Weights of a small GPT-style language model, trained from scratch on English Wikipedia: width 192, RMSNorm before each block.
Each number is 500 + 25 x the weight over its row's rms, rounded and kept within 0 to 999. Layers, rows and columns count from 0. Numbers have three digits each. The size before them is the row's rms in percent of the matrix's.

# layer 4 MLP up, 512x192, rms 0.0687, rows 126-135, columns 0-95
099:510464510481495494553500525501468490518482458537509519472526490492445528481515534493474481508505512493474515505506470482529493512464482543478479475515480485515517500518492513490501509534502488542501531521480513466480541496485457533504520501464500554509455516489462452493500508450456559494
102:511500483468509503517512483508484501475510492506496530528478475464514530463512497536533518493488496478468535491507480511473503488504512520519496558499544479497518504475551531462524513533509482525503486470521479497527523530508468480525530525517505493508484535483478475488515487543523460469
104:463511517446488463477525525511508519551509478505491559529473495514451517501496496513478552528509496516527487490497460483534459508490524488485509535515473514490506468441494509527495501491498496489513505498447507464525545513479483546509522480531469488504525490508503509503499516490494490492
100:522447501499479483492478519505509508515537530458465507492481528463503489531490475494473473473480547511486518507547491490545535472524471524475497464507468480520541486511507517545520498495541557515486494486478498504472507506499505486498515484498491515511480548513498535510495487511503512499
105:511507498510497553488489488528513486505529510490526477484539495492518512522543499495491491489557499468484499507463458518506476565509534465498515505512565524515471495508459497507485497516502489527501503478503482520510469442509487487512507541487498461486528508459463476467433491473495533536
097:496514487488506499569474485502448501513511501482577496490468476502473474519494507512476543474479510497517498476503519514517476497494518485512470518503466532522505495515507515525493486496514498555516501549528491512516490474512495533516485467476520482519500460445521511502503500496439469522
106:468456493497514458529495472530543494497488478464487502481517503520511530486523462498474487513471564529477522514512510450484510515510472511538523536498509486530522476480491476546481515487529549504478522506484539528509545476515487510453480546500501511474506486480491498512457492508486494474
095:529482519477485515505485472515466467517499477493558525504535519502482505501475462517467524489551494486565488512493479493528545464511514516547534510487505482510503501484479559488482505488479511522508520473515517512516501510441463511481487526510466505474540483543465493525494511477523491498
102:552521477477509507489491500498532497498530552475538497490464511536457511534454525589489510499479505514512506501498541544498520451496542512509474475501473516483492500502533526512487480507520452480541474518508515464494507471484501531522511505469502526509485477486524497510535516497472476497
101:538480479486512527451487546511451512469503485457490492484486517526501493509501522504533553501535478497559501498502522503512507524519520497489524469482512514512486512468462505513510505465481485479487514499514521501509436495511510511525504544442532495461505535499492527531514477485509484490
# layer 4 MLP down (transposed), 512x192, rms 0.0652, rows 126-135, columns 0-95
099:534530492521483498470489497453480445464515524497493491499496497449505482511506484497493501508547493504529488491514497572526443504485519482526454504482506542462523467518483485492491535454533492469464489501467507517538523513522514514425481527552512501496507501530515506472476466481512468525
100:506506517487515519447525536488452497478455522490494451462501491502524491515522534478464476515492597483560505502526519470516493514487527513477532475558496511540507473493474501510501472532489499477498499488479505508435464512498477511499452524515497464524516488487538466504503481480503523536
100:484504521508495484509526487552481528541518463509512538502488518471464511543494491479504468516550492498482469479495401514498472551510488514439500496473466512505485511487489513518533484493498504532521493544470544519497514520494504487520523433493527485490474487511512461475483504496478475499
100:470529491459489499468507480495547511512530529472523494510517513529463501501504538430475482478507549488516546484515514525497453474523511486531456516491474562495486456492491525528466484491561490560504475485467512487484506465494496516485465491475501538507513476499520512526519486501501507468
106:534533500495480535508505483520529495489516492458524519506559479518535499523494455525496501471537569529489492487496498520513498519547550447518475507487567518498454524532507517476478503503483553535503530500487503507525485471481474526542467494459493477504478561499481425481483499497513513508
098:512532526459458514512504464481458550518553500500539486476498516538500519495484490501522521514497490511509484512497491476464517478541471474533514493491515499474479495535531523481544486516498499489550527508540507426559426479498499533466499524474485490532497533472546510499472504509487477515
102:530526483501512512492479508513489529501520499506526494537447511511478520515529519509510516543488543448536475516504562453509499516486521471515488465563509492496447495470517497472563491518497522474520433527535487512519517538512509526529522527493496498532523472474518517466510504509537520511
098:499484502496494449563558468495488518499493493465511521459513543515505490508487437511480470473477519527526497504495492506541523503476466490468515513506513543536524483499476532539535524508530519533505536514528522488504526498481473489508485520501463523518490518557499493526462485515519506473
098:525480499557484488464501467505540525474531499484500467519496476488521498479490501450469458511472592496532494514527523515544462537474475478507495504518500449488508464488502508471500455513517497500526504482526541486510496483509492453505536507508542499481527458489516499543501526483485442491
101:493513482513522530489461518483480517467456484520532483489505478489542474466511479481483418509538475495537537515478521471506441490521564508493500517509468520521496515488474524502504463509504497476512502495504481525496496508472472495502484486492532511484459497479472493512479489481505483496
# layer 4 MLP gate, 512x192, rms 0.0744, rows 127-135, columns 0-95
103:506478504491511491498504475484498517515461503517515508485546500468483481490532514505522446506508533505530471493519491508511473497494527463474491482523501511508487509471481522464562514489540511452520499498530493535430511530546527502486512554478526476539465477536547510470471497466520535504
101:502525486462525512560520483495533500500522470502497501474495499537511478495511510522530494496510509536482544514512505494475520526524459489444559465500537515520472530536537492488546510480503491517499489531507537536478486534495484508492497535484529511486499491523492509520493516481509539507
102:496509488504498479469525519513478535500481493497459487516497485517504509508501491529499455457490530509492524523517518511450445499480479472554497507551544480467531493484500563476492543529505488475497512473520519457456544519493480510516453444502525513523498514480488484493501501489519530522
100:489482540499477472483503443495504513449510462423469522526506545538482517521492490509468502498491553530491505474519508439495509467522475527540506492495478464478530531469514496465502484522507541501471494511501520458509510503502504522489501497534493511558471546503490500529523487550513463499
098:457507467526509495536512529529515512488501529464498469501470466484503511493509461509463493495518540523520502509494475528541486494529502549513469500525492535493466509457517480530506505496518513495502508559461492524498528502510505506493489438469482527428490481438509509515499492485514452525
099:476539494498508534524509524494494507486528464535520535526476515510486499514529510517525551498485473459517495489500555469494466497489482488488472500553514516507431501461520495463549502495497506481479435537517492498525491540487509504516500493472489478493493475495535496471538510498496528501
097:507514455481492468510540501515515499472495551487465514458537479485518511512541490485508447462525519482459537489530481477491493506538495538457466472523509544525510474499522504512494510521506492476518484534499478500467518484525483505493524488500472495502491488471524485502492503500514513506
098:505521538475458480508512535499440525507437514490475500488498499496510498460533488465544487501487483492489473506474449474506521501515502483544523535520520507512497498521467470497514523523499534522508492507527452474500466511517489505499497508497507456466494573487465503475456438508495508507
101:560509517499527495532530491563515488482521535520516474478542457492478496508514526480473567503496515469467497515550526513497503516507450496515499506529516512476510516484468479530520510466478491437499528501483531501502505542512519524500472540514455479532487496533543486535511528507522484517